config.toml
num_hidden_layers = 10
hidden_size = 96
num_attention_heads = 2
num_key_value_heads = 2
head_dim = 64
intermediate_size = 512
vocab_size = 1024
hidden_act = "gelu"
norm = "rmsnorm"
norm_place = "peri"
norm_eps = 1e-06
positions = "rope"
rope_theta = 10000.0
rope_fraction = 1.0
qk_norm = false
attn_scale = 0.125
bias = "none"
tie_word_embeddings = true
parallel_block = false
extras = ["capped logits"]
init = "normal"
init_std_qkv = 0.0526
init_std_o = 0.0118
init_std_up = 0.0526
init_std_down = 0.0118
optimizer = "adamw"
learning_rate = 0.00461
beta1 = 0.9
beta2 = 0.99
weight_decay = 0.0
lr_head = 0.0193
max_grad_norm = 1.0
warmup_steps = 320
schedule = "wsd"
decay_fraction = 0.845
decay_shape = "linear"
final_lr_fraction = 0.05
batch_tokens = 32768
max_seq_len = 1024
doc_mask = false
train_tokens = 114700000
max_steps = 3501
dataset = "wikipedia_en"
Each number is 128 + 32 x the weight over its row's rms, rounded and kept within 0 to 255. Layers, rows and columns count from 0. The size above them is the row's rms in percent of the matrix's.

# layer 3 MLP up, 512x96, rms 0.166, rows 373-408, columns 0-95
size [ 98  94  96 109  96  97 110  93  97  94 100 113  97  94  98  93 106  97  86  99 102 106  98 102 106  96  97  97 101  89  93 101 101 107  97  92]
[[ 63 144 145 120 103 111 172 136 171 114  77  66 137 119  97 156  93 162 106 124 152 114 116 124 138 149 187 195 149 108 104 151 126 150 166 144 143 170 153 115 103 102 136  88  93 121 139 130  88  94 125 125 101 132  97  37 107 100 116 174 116 145 133 191 131 118 191 145 122 194 122 132 122 174 159  82  68  72 115 127 125 155 154  78 184 133  84 128 133 104 155 176 168 121 129 157]
 [105 147 114  88 121 168 129 144 148 102 155 110 130  57 143 160 145 187 161 107 127 133 143 168  94 150 174 159 104 116  96 112 142 134 141 129 143  93 199 152  75 159 100  84 118 129 151 166 146 102  94 133 108 130 159 114  92 124 150  89 111 126 106  92 122  51  85 136 117 191 121  56 113 111 126 178 127  91 100 161  42 190 115 162 125 115 171 153 109  94 138 121 129 110 181  75]
 [ 90  97 134  77 154 123 147 120 211 156  93 173  71 128 118 151 113 142  81 130 193 160  96 165 122  94  75 136  98 103  89 168 129  92 165 166 122  98 132 147 169 121 110 152 145  45 182 159 142 120  95 150 141 153 175 115 151 109 113 132 153 102 172 132 189  95 156  89 100 165  85 107 104 135 171 130 116 126 164 182 107 128  94 172 139 145  91  99 127 111 108  73 140 143 163 136]
 [ 94 129 113  89 105 100 106  89 145  89  90 120 129 101 105 192 159 168 123 190 106 152 168 114 152 180  77 109 147 131 162 117 138 104 125 141 133 119 158 122 113  91  96 125 165  72 121 113 126  62 109 171 146 183 161 134 117  49  55 151 140 165 101 216 123 132 156 174 152 151  75 138 144 111  96 151  83  93 140 165 140  86 115 125 123 127 152  90 161 154 133 147 184 118 132 103]
 [110 131 112 121  15 104 109 105 137 147  87 125 187 116 116 101 152 127 145 139 110 165 185 156  92 139 168 108 131 149 128  66 154 130 122 111 147 178 122 131 121 154 165 129 146 121 151  99 200 126 108 137 111 120  94 110 137 100 130 182  66 158 132 178  93 102 152 111 147 100 141 134  44 141 123 155 132 116  89 159 147 137 185 187  70 112 178 138  80 129 158 187 132 126 148  99]
 [ 63 120 132 148 111 116 117 147 121  74 108  63 142 118 128 107 197 164 136 111  93 143 122 140 151 106  99 108 172 118 138 216 123 140  59 109 130 110 139 133 160 141  76 141 188 143  99 127 114  85 160 110 135 152 208 168  92 107 146 123 152 166 166 160 174 123 132  98 161 112 133  96 113 160 146 128 130  46 148  97 153 123 120 144 146  59 147 139 122 124 110  83 146  52 163 127]
 [125 120  76 123 113 110 191 103 104 123 121  97 147 209 135 113 151 133  82 216 161 209 145 169 170 119 160 155 148 169 129 166 161 147 125 158 157 139 127  96  81 105 126 141 179  71 150 110 165 155 163 142 111 121 144 113 137 133 122 140 108 159 143 130 149  95 108 143 129 181  88 124 128 188 109 108 203  97 161 131 105  99 163 154 101 112  72 148 135 105  81  69 133 105 158 121]
 [135  76 136 108 150 116 146 135  98 134 187 114 100 147  72 133 123  74 163 133  75  87 148 109  95 137 172 143 150 175 123 138 100 164 101 118 122  94 175  74 134 191 118 174 172 129 128 133 139  86 160 118 134 147 105  97 151 102  84 145 122 123 112 121  79 155 159 131 215 170 103 150  64 148 158 118  93 112 131 165  56 123 131 157 161 117 115  69  79 111  82  79 159 143 102 158]
 [126 104 133 104  96 114 104 124  93 129 114 102 112 148  80 121 113 124  86 118 131 138  78 134 132 183 125 129  93 132 105 121 112  61 199  92 112 127 135 184 123 152 111  90 128  65 191  98 140  60 127 123  85 191 165 113 107  95 140 173 160 150  66 184 177 136 121 140 135 141 189 146 135 123 166 145 142 124  40 180 105  90 125 168 123 163 137 131 134 146 106 107 141  71 161 113]
 [117 163 161  80 120 121 181  59 160 128  55  80 103 184 120 106 102 129 154 105 221 182 126 139 127 123 175 162 117 130 154 162  98 156 151 137 177 116 115 161  95 136 136 130 143  77  77 108 120  81 184 183 136 135  50 181 132 105 143  84 116 123 117 100 110 109 123 145 182  79 117 133  98 103 125 142 121  95 115 106 130 160 124 137 112 160 128 113 102  85  93 113 164  88 144 109]
 [118 163 133 109 183 141 138 112 108 123  60 135 122 137 135 165 174 149 135 129 104 152 136 130 128 131 165 174 191  85  83 205 130 136 101  52 148 155 165 102 102 115  75 173 103 157 152 102 165 102 120 115 110 147 156 113 101  38 117  77  58 160 138 154 188  67 134 138 123 168  70 145 136 104 142 116 121 150 141 101 124  80 141  90 125 143 119 106 141 129  76 153 129 124 130  91]
 [133  98 185 109 110 131 187 101 127 114 109  98 162 140  76 184 164 149  84 146 121 120 150 100  98 175 173 162 119  93  45 121  92 122 142  56 164 125 152 195 146 119 123  89 131  93 173  99 114 117 101 160 101 137 145 121 137 129 137 144 115 100 149 188  94  68 136 132 124 131  72 114 121 129 135  86 104  86 114 186 145 129 132 141 165  87  80 127 138 141 135 166 121  90 214 145]
 [121 117 177 135 115 159  99 112 162 109 121 109 115 143 122  85 143 108  70 161 140 169 195 151  96 162 181 165 151 113 173 113  72 129 194 138 123 149 108 129 114 124 119 151 125 127 112 101 158 106 111 109 146 163 185 140 115 141 165 143  88 152 111 132 123  95 192 167 157  95 134  93 137 132 209  85 104  98  99  91 135 139 185 193 107 146  58 182 146 175 151 186 143 120 115  94]
 [124  87 148 104 140 109  71  96 136  88  96  74 109 118 128 142 150 122 114 117 101 172  96 140 125 120 108 198 120 115 167 155 142 114 203  68 163 113 145 105 173 149  75 162 176 129 140 113  92 190 129 170 157  99 182 119 138  68 151 110 123 126 142 134  99 105 143 182 105 149 116  65 163 153  81 115 177 117  92 117 174 128 139 124 128 142 109  88  43 137 158 105 139 153 178 152]
 [122 151 122 140 160  94 173  86  87 144 123  79  69  98 125 141 154 130 159 157 176 145 144 100  92 166 129 117 205 148 172 198 139 164 143 116 156 136 171 137 187 128 125 148 175  76 125 130 133  60 158 135 160 115 132 115  88 169 129 152 135  83 169  66 128 121 134  94 119 112 105  91 107 141 102  97 169 125 154 162 110 141 213 157  98 144 103  97  84  66 141 149 144  90 139 130]
 [100 113 106 118 150 155 165 119 114  60 151 158 132 149 129  55 130 138 141 105 216 105 130 153 101 145  98 137 202 154 160 111 113 129 149 107 116  93 131 109 139 147 151 122  97  91 171 237 105 134 116 190 175 136 179 143 155 122 154 151 125  93 109 173 117 178 137 116 111 124 110  89 109 119 139 170 105 128 134 139 127 161 101 197 145 166 149  95 130 197 126  67 147 147 145 117]
 [125  56 100 118 107  97 138  53  67  77 126  99 136 124 137  97 160 108 126 126 155 108 179 155  99 136 132 105 164 121  88 114 102 118 116 106 139 185 165 134  74 164  86 159 140 135 175 100 147  96 112 155 192 155 114 194  98 130  42 141 124  91 150 189 164 135 125 145 152 167 137 112 124 118 171 166  81 155 132 160 135  87 114 188 145 112 127  99 127 129  78  84 105 127 126 157]
 [107 134 185 141 111  64 155 126 115 118 161  86 103 134 139 159 105  73 153 166 177 111  97 125 169 105 131 154 137 176  56 170  83 173 112  87 107 129 141  39 149 130  72 127 127 130 128 107 171 185 102 134 127 123 116 109  62  96  79 156 130 145 106 141  98 145 141 126 180 135 120 142 113 127 152 111 177 123 127 137 100 202 105 131 144  75 109 101 150 155 105 124 177  80 152 180]
 [131  99 135 140 154 155 162 138 127 141 103 103 106 150 100 149 150 122  73 112 138 158  90 110 130  93 192  93 154 134 107 164  38 169 151 141 130 114 120  96 149 159 112 143 108 135 129 202 136 118 107 121 167 128 141 170 183 121 180 141 164 111 147 138 156  22 136 174  92 102 139  69 104 105 159 104 143 121 126 153 162 110 183 119  98 158 135 183 113 160  63 138 118  81 172 161]
 [ 96 146 120 155 127 116 156 141  79 113 153 104 105  58  85 190 124 120 152 157  68  91 154 137 202 168 129 124 102 132 112  84 127  84 109 115 131 132 182 139 125 131 123 115 126  95 112 119 132  98 127 134 140 127 111  93 141 174 129 128 136 101 125 101 160 168 128 126 144 157  40  30  35 169 116 115 122  99 146 120 132 173 123 194 128 182 125  76 111 137 173 132 118  94 136 103]
 [ 82 138 202 162 125 115 155  98 111 117 106 125 109 123 162 125 135 131 103 122 124  76 136 161 169 158  86 170  99  85 112 143  38 126 163 134  55 159 158 101 126 206  80 102 146 109 156 135 100 173 171 157 149  86  92 125  88 112 127 142 157  74 110 116 183 104 136 145 159 206 109  95 124 133 153 102 195 126 129 136 135 133 124 137 190  94 141  79 120 141 120 133 104 136 150 149]
 [143 133 158 147 119 141 164 129  70 133 126 134 149 170  99 191 170  99 169 102 156 114  93 149 178 139 112 159 138 118  91 125 124 105  83 107 176 130 125  55 158 136 110 137 149  68 130  85 102 182  74 171 111 134 156 104 133  82  99 151 148  82 146 198 116 134 192 171 181 179  91 170 104 127 132 135 171 104 117 184 146 113 142  90  85 122 103  70 127 135 118 103 172 115 146 114]
 [146 141 142 162  91  72 142 103 139 136  97  96 131 139 102 193 138 161 129 165  61 143 140 117 184 212 135 196  82 148  71 136 102 140 137 116 158 156 194 121  88  80 160 138  80 120 140 118 146 120 143 124  85 232 128  77 131  75 130 148 104 171 140 137 174 156  94  85 157 116 143 105  99 110 147 150 153  88 133 114 136 152 150 106 130 122 112 140 165 123 134 174 120 105 159 129]
 [ 96 131 122 156  84 147 162  81  48 115 128 116 149  95 107 166 185 108 101 130 109 140  71 126 122 172 130 110 148 135 159 173 173  86 146 176 144 160 122  92 104 162  93 163 102 142 141  98 185 161 113 154 158 113 145 137 173 102 185 176 102 172 145 121 113 114 144  98 166 139 117 172  77 184 119 133 121 161  95 108 144 150 115 141 169 163 142 134  80 145 103 162 151 102  96  33]
 [137 161 120  77 142 158 140 149 104 151 121  92 121 114  97 165 145 128 120 124  79 130 168 120 147 142 154 102 135 107 132 194 147 146 120 136 166 192 101  73  92 119 126 124 135  90 169 147  82 148  98 143  95 126  78  58 169  84 156 100  92 118  90  85 163 115 133 164 110 152 124  69  61 124 146 133 149 149  90  88 110 136 121 175 179 125  86 168 139 114  65  79 159 100 206 105]
 [145 109 128 138 147  86 169 154 139  72 115 133 135 125 152 143 139 162 122 120 116 116 111 111 208 150 119 195 195 145 100 118 134 135 176  92 140  95 107 111 128 119 105 136  70  98 151 148 146  84 175 100 149 104 181 131 154 174 130 121  94 110 152 120 142 200 236 141 203 131 133 141  97 127 168 158 162  76 102 163 125 151 145 179  92 159 149 107 103  77 132  99  98 122 129 123]
 [ 92 188  97  95 115 112 140 133  82 118  99 134 165 110 180 160 156  84 135 145  94 154 139 121 104 147 138 204 136 131  61  65 112 144 123 108 115 172 116 123 132  93 107 103  79 153 123 169 150 113  79 129 122 165  97  70  97 116  96 133 106  97 135 169  93 138 141 170 125 111 107 145 118 137 176 152 127  79 101 156 124 163 122 107 124 160 104 130 192 241 121 101 122  97 179  85]
 [178 108 127 102  88  75 134 149 123  84 114 123 179 130  81  96 151 156 143  80  63 137 165 150 146 151 110 137 143  97 117 151 116 160 154   0 183 114 157  97 133 143 132  84 114 150 158  98 102 132 143 140 180 138 101 132 115 106  74 101 149 204  93 123  96 100 117 198 132 138 144 137 103 101 117 152 133  58 144 149 113 122 144 155 158 121 172 110 143 160 119  94 139 144 148 106]
 [158 142 193 108 142 108 103 104 128 115 101 139  97 102 118 199 144 118 152 225 120 181 144 162 143 117 130 153 138 132 106  81 138 139 155 111 138 183 127 135  98 112 115 128 151  79 114 106 154 125 114  73 184 172 188  94  99 128 123 119  77 118 134 129 101 160 100  89 134 181  97  92 149 124 198  89 153 147 134 126 101 148  76 133 159 100  70 107 119 143 118 146 197 107 194  97]
 [ 70 138 158  36 151 105  71 123 102 143 133 141 132  84 135 154 142 134 129 130  83 149 143 130 132 182  74 127 133 185 117 123 132 107 140 176 104 174 157  93 119 157 104  63 104  83 130 148  71 150  81 137 138 195 124  77 122 105 131 121 144 167 108 134 148 150 132 188  98 190 174 119  80 135 127 191 145 122 110 151 162 140 181 166 125 107 100 100 106 124 169 183 134 113 145 104]
 [119 116 119 151  91 179 121 126 140 167 100 156  96 112 151 113  97  96  76 114 145 160 115 116 138 115 107 141 129  62 107 163 156 142 202  77 146 140 149  51 111 129 127 145  82 143 141 165  88 101 155 137 153 171 150  94 146 118 117  78 110 122  57 154 166 122  66  78 119  85 134 155 175  83 167 109 181 117 127  99 186 128 125 157 128 150 123  73  82 171 146  97 156 124 182 100]
 [151 114  92 109 144 136 149 108 101  76 135  89 113 136 116 137 174 155  68 176 140 115 136 136 160 199 122 161 181 118 137 144 105  99 155  92 156 145 146 100 117 129 122 182 158  70  80  88 124 188 111  84 166 128 156 152 134 118  73 139 147 178 126  56  91 120  54 126 122 161 118 106  85 112 201 159 180 154 123 144 144 137 121 122 143 198 105 101  65 129 108 139 137 123 156 115]
 [117 131 107 104  95  68 151  93 113 120 121 139 133 129  68 148 170  84 164 153 137 112 114 126 123 166 115 128 156 108 136 108  77 104 145 129  96 136 166  65 150  96 120 149  85  41 129 151 116 151  83 148 109 183 162  73  78 127 148  81 133 140  88 146  96 142 104 175 118 124 141 136 142 171 168  65 132  80  95 125 130 109 149 112 117 159 116  46  61 170 119 124 197  93 131 119]
 [121 182 128 191 161 117 118 129 134 174 133  89 100  72 118 158 130 169 129 155 147 113 181 131 103 183 104 162  99  74  93 102  92 169 146 139 146  79 205 109 151 152 104 163 192 107 156 116 117 126  81 126 174 151  90 110 160 142  50 102  72 172 112 179 121  88 135 186 167 109 168 122  87 168  75 157 117 134 122 142 149 140 122 121 122 155 104 127 117 135 125 119 178 150 123 129]
 [ 80 123 128 136 105  79 135 159 166 129 128  64 114  76 112  86 111 126 126 174 157 107 164 165 147 152 119  98 127 112 185 168 116 109  85 158 177 126 122  36 116 120 194 109 153 116 104  97 107 120 161 208 166 132 122 103 176  73 124 139 153 125 135 111 115 131 170 128 103 177  96 102  98 110 147 165 120 156 115 169 138 125 131 165 130 101 129  27  95 143  98 122 172 129 123  95]
 [ 78 121 149 168 141  95 133 109 130  83 159  53  82  50  97 134 126 133 121 154 114  94  82 113  99 130 154  66  92 162 143 162 175 102 153  81 176 166  83 118 101 136 100 125 116 127 150 177 160  98 145  77 181 144 178 152 103 158 114 145 133 125 135 133 173  74  84 154 122 201 152  97 116 151 103 110 129 132 162 181  58 136 144 154 141 137 125 142 127 147  95 144 138  84 135  94]]
# layer 3 MLP down (transposed), 512x96, rms 0.142, rows 373-408, columns 0-95
size [ 98  93 101 109  97 101 107  83  92 103 102 120 102  95 100  85 103 106  92 101 107  99  95 103 105 104 105 100 102  95  93  94 104 103 102  94]
[[176 145 102 160 122 141 172 124 107 178 168 109 119  81 124  92 123 115  84 131 137  96  81 108 172 118 118  79  76 161  92  67  55 112 120  70 143 145 123 102 189 144 121 156  97 111 130 132 147 175 117 101 160  72 120 193 113 101 142 177 120 115  58 120  95 126 114 123 149 153  78 148 126 178 173 119 117 170 115 134 152  99 188 120 118 192 128  83 149 157 148 102 142 142 141 159]
 [120  84 147 148  96  84  91 145 170  88  91 157 129 143 117 115 117  52 100 120 161  86 179 112 142  98 120  42 151 202 149  87 117 117  85  45 120 136 144  85 131 196 109 113 124  93 114 127  68 163 132 117 129 152  91 132 103 171 119 146 121 144 119 142 113 129 139  99 120 116 148 127 187 144  70 103 141 122 150  84 190 137 139  91  93 131 108  91 147 191 118 104 163 110 122 127]
 [141 180 132 134  93 138 114 124 116 104 150  86 147 150 122 135 135 115  76  83  85  81 195 106  80 152 161  89 156 134 154 160 135 186 176 116 198 135 142 129 117 135 150 130 143 139 124 113 110 129 147  91 165 103  70 157 144 142 201 148 115 139 132 177 116  90  92 150 177  90 114 179 102 129  86 121 126 123 107  54 138 128 162  60 181 125 191 146 130 113 116 183 117 128 103  75]
 [ 83 133 137 115 173 116 114 121 136 121 144 131  61 111  76  87 107 138 105 187 167 119 117 147 140 147 207  83 101 174 142  87 126 133 173 107 100 158 114 142 110 145 157 130 147  99  33 153  94 144 168  80 125 136 121 120 165 133 127 142 145 153 148 144 124 160 183 137 142  81 120 174 138 114 112  61 166 140  61 102  75 151 190 134 112 130 167 165 130 151 161 156 176 128 154  81]
 [116 119 184 118 214 153 111 176 141 102 150 121 122 101 155 168 141 114 102 142 137 158 114 117 119  93  84 157 120 126 185 165 107  75  92 100 153 108  56 119 102 125 108  91  76 135 136 169  74 147 144 153 181 150 160 143 170 124 123 157 122 113 168  55 211 125 143 187 134 166 101  94 154 108 135 124  73 100 123  87 110 172 124  88 103 118 101  83 158 160 104 108 134 123 118 133]
 [222 116  99 155 180 168  91 161 101 143 126 137 185 118 135 109 115 139 174 109 192 110  99 141 133 120 151 182 111 154  94  93  70 129 135 184  97  54 127 125 106 112 190 131  80 152 108 136 125 141 140 130 157 122 128 131 103 171 100 100 166 127  88 114 121 165 180 169 171 118  89 145 132  95 123 153 109 113 104 186 152 141 188 136 104 133 140 133 109 116 154  66 154 187  91 115]
 [ 77 135 180  84 140 117  81 145 179 141 152 189 174  75 101 176 106 125 153 113 119 114 107 112 105 166  97 130 189  97 114 131  77 100 158 128 116 216 121 175 133 165 146 147 125 127 107 123  73 152 138 128 142 109 129 117 136 128 155 139 141 147 164 180 167 105 113 101 159 123 162 121 170  87 104 193 119 106 122 109 199  97  77 107  99  95 131  99 154 150  92 189 173 156 156 147]
 [149 124 124 158 118  97 129  65 156  96 118 142 135  74 219 126 155 130 117 133 136 199 127 115 189 117  83  79  89  87 148  91 166 151 113 127 114 172 101 155 149 140 155  63  87 178 146 104 143 123  53 154 135 172 120 144  91 116 188 113 125 116 157 105 103  76 129 155 104  75 165 110  98  55  88 169 154  96 109 138 124 135 155 132 146 128 145 121 109 160 152 156 127 155 132  92]
 [139  75 140 136 153  99 137 112  47 134 124 150 110  95 193 110  82 145 100 157  93 119 141 138 159 144  99 138 139 108 117  86  97  77 131 131 108 174 114 110  84 156 131 168 113 121 111 138 146 151 108 140 116  88 100  87 147 156 110 142 158 154 176 149 119  97 102 141  67 139 133 129 166 173 150  90 160 147 132 110 165 162 189  82 139 112 154 112 167  95 165 208 139  78  30  85]
 [103  78  88 194 109  92 117 149 107 154 164  78 131 138 133 101  96 109 121 166  53 119 123 127 157 132 127 102 138 120 150 154 174 132  82 143  73 123 186 150 116 126 140 133 110 147 124 132 103 120 129  75 156 126 180 148 138  86  81 100 166 115 118 153 108 147  48  72 139 195 118 162 152 159 163 128 161 124 111 151 143 132 106 137 181 120  90 208  97 139 165 149  74 181 170 138]
 [114 164 110 101  64  88 104 147 160 156  98 124 117 172 129 153 102 118 147 115 110 173 118 161 202 106 121 117  72  81 119 126  35 176 106 179 126 113  66 152 125  87 126 168 129 150  96 131  65 117 115 165 106 137 123 120 165 128 169 124 133 140 152 121  86  56 103 139  54 119 109 120 160 117 107 115  99 118 119 143 182 126 148 118 118 113 132 115 178 116 108 109 199  82 173 148]
 [106 156 142 141 102  89 135 129 153  85 152 123 137 113 110 101 102 164 158 211  85 119 187 124 105 139 120 109 164 173 130 111 107 136 119  94  90 126 105 175  93 135  62  50  81 115 101  87 152 148 113  94  96 143  99 157 143 132 108 104 139 115 140 177 112  55 116  94 167 122 108 141  55 130  96 156 167  87  89  87 169 136 160  97 204 135 143 114 156 121 160 168  99 164 148 125]
 [ 96 127  81 153  89 151 157 155 113 148 139 203 129  88 138 160 101 148  90 133 131  67  94 107 149 132 119 134  95 110 129 122 158 138  57 214 111 173 128 110 155 138 143 167 171 117 137 127 111  95 139 108 108  46 101 121 158 121 109 135 163 168  92 175 112 184 102 132  65 163  86 147  88 161 106  84 149 167 197 182 102 133 128 125 131 114 156 132 150  85  93 116 112  92 134 110]
 [131 133 107 132 161 122 179 152 147 115 137 127 166 140 101  72 104 112 119 126 133 116 134 117  97 167 132 132 212 159 126 166 122 135 145 181 164 123  66 165 148 140  66  74 100 166 103  62 123 107 102  92  83 182 125 156  93 143  80 144 119 121 125 160  80 108 121 110 163 121 126 150 124 156 122  89 108 110 149 121 172 111 158  48 221 127  72 157 135 180 132 168 142 117 118 168]
 [118 118 179 126  97 145 147 115 169 126 144 187 158 199 136 141 154 104 135 153  83  93 118 110 148 100 122 126  59 128  53 107 153 172 137  99 114  89 127 113 131  90 179  87 115 125 133 155 140  99 104 115  75 104 111  86 121  73 140 140 158 173 124 188 145 103  60  80 164 131  88 133  74  81 189 137 160  77 135  98 156 167 103 158 101 139 162 127 135 113 121  81 117 170 151 146]
 [102 147  95 101  78 147 158 136 104 165 127 109 140 133 131 130 113 161  52  56 116 126 136 112  79  84 155 100  99 147 104 118 147 161 170 115 197 168 101 111  98 136 123 107 104 107 112 120 218 108 114 124 120  79 127 149 144 168 142 109  71 160 116 157 153  78 188 156 146  83 119 122 187 158 105  96 120 141  96 123  95 146 149  90 147 165 104 174 147 126 163 210  89 107 155 134]
 [132 139 154 165 134 121 112 208 157 162 101 146 157  47 129  84 129  82 106 116  69 108 150 130 183 131 123 127  82 115  93 151 186  95 138 160 107 160 113 114 136 101 133  68  99  60  90 143 110 140 126 133  91 128  96 159 119 150 170 156  80 107 142 150 118  85 111 158 133 128  49 125 100 110  86 120 181 141 142 103  98 196 139  54 138 134 133 136 133 153 140 104 110 134  85  80]
 [188 128 127 108 199 185  90 156 137 173 117 185 147 127  87  75 127 168 132 175  89 119 125 126 124 132  75 145 115 128 176  58 101 158 119 183  88 113 132 140 164 154 101 148 180 157  88  78  93 119 143 118 166 194 114  93 155 134 100 146  94  73 117 136 147 147 152 143 125 143 155 127 119 117 114 148 126 133  81 158 101 144 144  94 113 117 101 215  65 134  78 132 114 135 114 151]
 [117 153 162 199 126 138 102 146 200 108 130 138 106 117 190  96 137 167 111 184 148 111 155 122 136 176 111 138 166 176 147  94 209  56 168 172 136 127 165 132 169  99 193  98 123 137 124  75  87 120 133  88  95 135 154 118 117 156  73 130  98 119 107  85 119 205 139  88 169 164 122 153 144 139 114 128  95 140 150 136  77 134 104 163 157  93 115  98 131 149 148 108 103 124 124  87]
 [149 129 123 135  72 113 123 121 159  66 123 155 153 131 195 112 101  98 143 148 150 165 133 142  43  54  54 128 117 122 137 147  85 154 114 132 153  89 126 135  90 101 133 170 129 121 105 164 170 131 125  97 147 122  77 147 137 132 120 179 180 173 107 154  84  70 143 188 174 142 103 154 171 102 117 135 145 153 127 120  98 114 156  56 199 176  99 123 138 146 138 160 121 145 165 135]
 [132 122 113  76 177 120 101 137 132  91 108 110 107 111 117 101 123 105  96 148 108  94 158 160 102 151 160 107 100  81 138 115  86  49 149 140 154 117 102 117 178 105 135 167  84 189 104 214 146 196 140 100 127 151 160  89 142  97 166 116 132 128 167  75 168  89 149 126  61 141 138  85 126 135 138 141 131 134 185 176 166 113  87  85  82 179 116 155 145 124 145 107 174 176 122 131]
 [133 110 136  63 119 123 110 100 150  94 111 113 113 120  85 157 164 109  74 170 116 140 128 112  76 115 121 130 160  83 107 118 179 146 131 108 141 124 170  93 123 136 135 166  95 137 157 129  92 136 135 105 167 106 128 155 116  97  80 100 233  96 139 206 126 172 104 124 142 118 145 189 145  75 100  94 149 121 108 157 164 123  64 131  40 178 104 109 100 174 156 109 138 113 167 103]
 [145 139 123  90 100 114 145 185 129 102 116 125 140 106 152  71 178 121 118 175 138 124 154 101 133 179  82 146 160 123 188  97 114 130  92 131  50 162 122  76  91 195 118 137 194  98  92 154  77 139 137 202 109 145 151 152 139 138  71 111 134 125  86 196 133  98 139 111 129 145  88 145 185 182 107 145 107 114 136 136 113 127  66 125 133  78 113 126  66 132 125 104 106 152 120  97]
 [138 112 119 134 211 152 110 128 211 116 116 118 139 108  97 143  94 178 125 136 144 160 155 162 148  71 150  99 163 215 111 135 183 162 189 122 133 106 135 140  74 175 143 199 125 158 116  93 130  80 160 105 102 135 111 167 139 145 119 139 114 107 134 126 212 220 137 139 123 124 182 124 166 145 143 137 146 126 132 126 147 153 155 114 150 188 116 141 102 120 141 111 127 124  83 114]
 [103 158  90 113 165 116 150 172 183  86 157 118 122 107 120 123  91 126 157 118 129 156  92  91 131 143  68 152 137 165 155  94 123 157 191 135 161 150  64 132 169 166 101  97 105 110 161 190 145 100 100 132 115 112 160 141  96 126 154 177 159 125 147  84 121 187 135  78 148  97 134 142 164  69  99 123 177 102 159 187 121 162 180 125  97  99 150  71 122  70 147  79 152  90 144 155]
 [119 170 162 140 100 207 128 144  96  91 139 109 129 140 155 148 127 176 164 156 173 111 170 117  98 153 120 102 110 114 120 125  90 116  55 127 134 139 172  80 121 128 131 117 182 105 167 144 108 104  93 104 103 163  79  87  82 108 147 114 112 125  56 207 140  61  90 113  73 106 112 145 122  99 114  73  90 135 114 137 132 165  82 132 139 119  94 116 175 195 175 106 141 132 104 103]
 [165  89 143 114 132  92 133 121 156 205 128 162 128 135 160 112 152 159  82  84 116 127 107 132 161 143  97 167  56 116 100  76  52 186 100 126  94 129 102  63  97  93 146  95 148 185 122 151 122 127 114 152 119 105  94 169 127 149 154 138 145 123 133 149 100 114  73 158  93 123  94  99 145 154  86 113  77 142 165 101 114 207  94 133 127 116 129  61 146  78  89  96 165 133 148 135]
 [ 75 193 178 121 121 124 125 101 116 164 121 131 134 120 139 137 136 168 147 215 113  76 140 107 143 189 156 108 111 141 145 167 113 140  94 169  96 143 156  84 131 156  95 143 145 140  50 116 176  75  88 181 129 133  96 110  97  97 140 130 158  72 144 182  98 142 128 100 101 122 101 176 124 186  86 123  95 126  89 100 108  80 122 121  67 151 141 186 153 174 135 138 127 107 102 157]
 [157 135 147 120 135 165 140 136  97 152 157 109  74 161 117  90 146 158  78  69 119 143 139  90 181 110 121 134  86 109 103 157  96 151 108 135 129  83 103 136 104 101 139 132 172 126 137  73 117  79  90 187  98 114 139 157 127 154 161 107 147 158 149 124 148  67  82 125  42 153  61 194 131 189 100 136 133 126 124 158 167 101 159 160 105 139 141 128 120 114 215  94  82 158 122 102]
 [122 190 128 146 104 116 140 127 124  84 149 129 137 153 155 130 118 133 142  87 110  91 122 173 184  95 149 164 169 164  88 118 167 146  54 115 173 113 132  91 112 112 185 163 118 171 190  98 159  59 105 115 117 110 109  92 201  66 211 164 184 129 164 141 124 110 136 158 135 117 114 160 130 172 123 131 156 104 117  75 153 106  88  87 152 109 138 112 106 143 154 119  86 128  84 133]
 [134 146 160 137 116 127 154 117 172 101 126 145 149 185  79 175  86 142 159 118 106 118 132 146 153 140  98 120 129 163 184 158 107 119 122 117 133 107  84 152 129 103 106 131 212  91  80 159 105  82  91  94 163 133  81 134  62 182 175 133 142  85 190  76 154 140 143 121 120 117  97  97 131 133  87  98  99 134 172  67 126  70 153  75 123 113 111 172 187 107  88 158  99 153 157 116]
 [ 69 141 103 154  96 105  98 131  98 165 141  47 144  74 123  48  46 131 144 106 131 104 177 149 114  92  65 135 128 138 135 150 114 135  96 164  93 126  42 138  64 166 133 130 144 152 169  77 114  85 159 149 118  90 111 122 149 179 145  97 145  96  90  93 151 111 114 151 143 139  97 109 102 119 130 108 130 128 179 100 109 124 160  88 162 107 126 101 102 139  77 109 141 116 177 147]
 [159 124 147 114 152 136 151 118 126 174 115 155 141 154 156  97 123  96 164 136 116 123 152  86 106 139  80  94 128 159  88 114  98 156 155 156 104  54 136 132  84 120  68 198 160 161  92 120  86  75 133  58 173 132 135 136 175 127 133 142 194 155 169 140 111 185 174  65 103 162 152 104 123 136 103 172 110  98 147  90  87 121 134 155 122 131 190 141 178 110  95 114 183 162 157 120]
 [157  61 153 113  93 145 130 159 135 142 171 204 107 121 111  74 103 166  98 138 170 116  82 106 112 165 132 117 113 166 152 183 154 157 118  81 136 169  99 158  96 118  87  98 107 117  84 144 159 150 198 130  95  85 166 126  88  75 161  99 136  81  93 124 147 134 126 126  99 146  93 143 193  73 114 138 180  99 114 175 101 131 157 159 145 157 166 139  97 108 153 140 108  68 161 113]
 [133 200 171 137 149 118 176 160  95 151  72 166 170 175 162 158 132 147 147  93 130 163 117 166 111 107 125  87 125 145 128 121 139 158 125 110 135  87 145 117 117  92  56 112  86 122 131 102 169 110 119 119 167 112 119  99 101 138 126 102 147 153 152 115  70 109 140  93 110  76 155 141 145 212  89  35 124 114  73  76 149  90 162  74  83 160 136 154  84 112 110 144 109 145 139  99]
 [136 129 159 101  87  75  92 112 172 134 101 191 196 150 109 155 138 110 177 130 189 129 123 117 157 101 119 196 134  94 108 124 145 133 117 176  97 121 138 157 121 154 125 154 102 140 123 111 104 111 152 117 103  91  82 136 164 153 138 108 129 166  78 132 119 125  95  87 154  92 132  52 177  77 137 168  90 100 129  96 204 176  83 123 116  54  98 101 125 116 142 156 141  85 151 171]]